Each number is 50 + 10 x the weight over its row's rms, rounded and kept within 0 to 99. Layers, rows and columns count from 0. The size before them is the row's rms in percent of the matrix's.

# layer 5 MLP up, 512x128, rms 0.0761, rows 77-91, columns 0-31
110:29 41 46 55 38 42 52 51 34 51 52 52 43 66 50 46 51 61 37 45 56 55 34 57 71 36 49 66 65 57 42 62
098:47 51 47 63 51 48 56 55 56 51 50 63 54 68 50 65 63 54 38 35 44 69 59 37 55 53 54 56 52 49 44 59
091:51 56 56 48 51 44 50 63 53 41 57 62 64 53 49 42 64 63 55 47 61 50 77 48 37 42 50 49 70 40 59 45
030:67 54 44 46 44 52 56 63 49 38 72 43 68 51 51 65 52 67 64 45 35 45 55 46 63 41 51 48 50 38 65 39
111:57 37 52 44 44 38 48 27 62 38 58 42 63 54 53 41 53 44 54 42 56 43 36 41 55 39 43 43 42 58 51 61
104:44 72 46 57 51 56 43 47 51 41 53 59 51 59 52 34 44 38 48 59 43 60 53 38 48 57 65 31 38 65 55 52
027:53 58 42 56 43 54 54 70 39 65 66 60 63 63 53 71 63 48 42 58 57 52 57 35 51 62 35 39 56 51 67 56
061:36 39 58 56 50 70 40 44 38 60 63 64 40 57 57 68 43 47 42 51 55 51 60 37 56 39 39 51 34 43 36 68
116:49 37 45 46 57 44 49 41 60 77 59 53 45 41 45 68 28 46 56 51 53 41 42 49 46 50 52 43 49 48 64 55
110:56 45 56 54 31 55 56 57 25 56 55 46 50 52 42 41 68 70 58 35 38 39 51 54 35 46 50 52 38 56 53 48
086:80 47 65 52 49 52 44 66 41 41 45 68 64 46 54 46 54 51 51 65 55 49 39 58 36 40 49 50 43 42 45 51
085:34 54 57 49 50 61 64 59 51 41 42 43 46 61 69 32 57 51 28 51 49 45 54 53 44 58 40 47 58 55 38 46
100:44 58 59 42 51 48 52 37 62 55 48 48 45 61 53 32 55 51 60 58 63 38 55 54 33 58 51 33 44 42 61 59
081:49 51 69 35 41 52 40 41 61 58 73 60 39 60 17 47 56 54 36 43 62 53 44 50 55 47 55 48 69 45 52 56
094:42 43 52 39 51 62 52 49 68 60 67 32 49 45 51 47 54 38 54 52 50 48 67 46 46 48 50 48 38 39 68 44
# layer 5 MLP down (transposed), 512x128, rms 0.0687, rows 77-90, columns 0-31
110:56 48 34 59 34 62 37 53 41 44 69 48 43 48 54 54 43 51 43 44 40 38 63 63 65 59 48 45 56 40 45 52
104:51 50 59 51 68 42 34 48 38 36 51 54 58 34 59 59 56 67 52 61 60 35 64 53 49 67 35 63 46 33 42 52
097:65 28 41 39 39 51 54 57 38 55 47 45 53 38 31 58 53 48 41 45 65 46 29 63 65 34 59 50 39 47 48 59
032:45 41 39 50 48 39 43 51 61 38 34 43 41 65 33 65 36 39 41 50 30 41 41 44 41 28 31 54 42 42 54 50
118:63 41 50 43 46 43 66 42 55 24 54 57 52 30 53 59 35 48 54 55 51 44 49 48 47 56 37 34 46 59 41 46
106:47 38 34 52 48 47 66 39 51 37 45 44 42 31 50 39 66 60 43 47 58 40 52 58 59 46 42 50 73 51 23 38
024:50 49 62 40 33 51 32 39 55 49 62 43 61 49 51 53 35 60 43 48 49 46 58 46 47 37 49 61 70 44 58 50
040:52 50 56 29 57 42 45 63 56 64 29 62 52 45 45 41 32 40 54 41 70 27 69 62 45 59 54 59 60 51 57 35
111:53 48 39 64 43 49 62 61 42 45 47 42 40 49 59 60 44 43 48 60 44 59 56 52 73 32 60 48 37 44 52 50
114:60 48 34 41 52 58 34 61 65 60 49 30 29 52 47 40 56 54 51 38 59 55 52 40 59 39 46 60 27 41 40 41
093:36 55 25 49 39 37 72 51 55 54 48 50 54 60 56 50 49 66 37 38 42 48 40 54 55 68 41 46 50 47 50 28
096:36 60 57 49 56 28 76 50 46 37 60 54 67 45 50 54 54 71 43 43 54 62 59 51 50 64 57 56 59 37 66 53
105:66 42 45 64 38 49 60 64 70 50 34 54 60 53 43 55 55 59 51 60 54 47 44 49 57 54 64 46 37 54 34 73
090:42 40 36 68 48 41 46 50 49 55 50 42 70 46 48 51 27 56 51 54 54 44 45 51 45 51 53 50 40 48 51 73
# layer 5 MLP gate, 512x128, rms 0.0716, rows 78-91, columns 0-31
107:55 47 48 37 47 55 52 34 51 52 40 42 41 42 45 34 46 40 57 60 37 18 23 60 42 45 39 50 52 46 51 47
098:44 53 45 46 55 65 55 42 55 46 51 51 49 43 48 50 38 38 58 56 26 53 31 43 41 58 56 53 35 67 40 47
039:45 47 65 48 61 45 41 56 47 48 28 53 36 52 68 48 32 37 36 54 53 44 51 47 50 42 46 49 43 49 44 67
116:33 59 61 53 60 61 51 57 38 49 26 58 36 47 44 50 45 49 48 54 52 45 60 59 57 51 37 43 58 55 29 54
112:35 51 53 58 52 47 35 49 67 43 56 60 43 51 49 42 48 27 43 57 45 62 56 35 60 40 71 38 42 53 41 61
033:33 41 64 47 59 46 39 46 51 47 27 40 47 50 58 41 39 33 40 51 44 43 44 46 61 50 48 45 50 45 55 60
043:49 57 55 53 67 25 38 55 63 41 34 36 45 53 52 33 46 41 41 59 41 56 42 45 60 50 67 48 53 57 52 60
112:50 47 54 48 57 40 44 56 46 66 46 49 40 61 45 71 27 29 49 50 46 38 38 59 41 53 47 62 51 57 50 57
108:46 51 45 54 46 39 37 46 55 56 25 37 51 42 69 52 43 46 43 64 48 46 52 48 41 39 44 48 51 69 46 66
094:31 34 39 43 45 43 61 41 30 57 42 48 55 54 63 75 53 67 56 56 58 59 50 52 66 49 57 51 46 56 43 47
094:34 44 51 48 47 67 53 61 52 44 43 36 46 56 73 43 44 45 23 62 44 51 47 44 49 56 45 46 53 55 43 49
101:36 54 56 56 39 53 42 66 51 60 47 42 44 54 48 44 51 50 44 52 60 48 65 46 52 55 39 49 59 60 21 62
096:57 55 48 63 56 47 53 51 55 47 38 52 71 39 69 54 38 42 49 70 23 50 61 46 36 48 40 38 44 50 45 47
099:60 49 51 58 49 43 45 47 42 53 37 66 53 60 49 44 41 54 53 59 47 51 26 60 66 43 53 44 64 36 43 53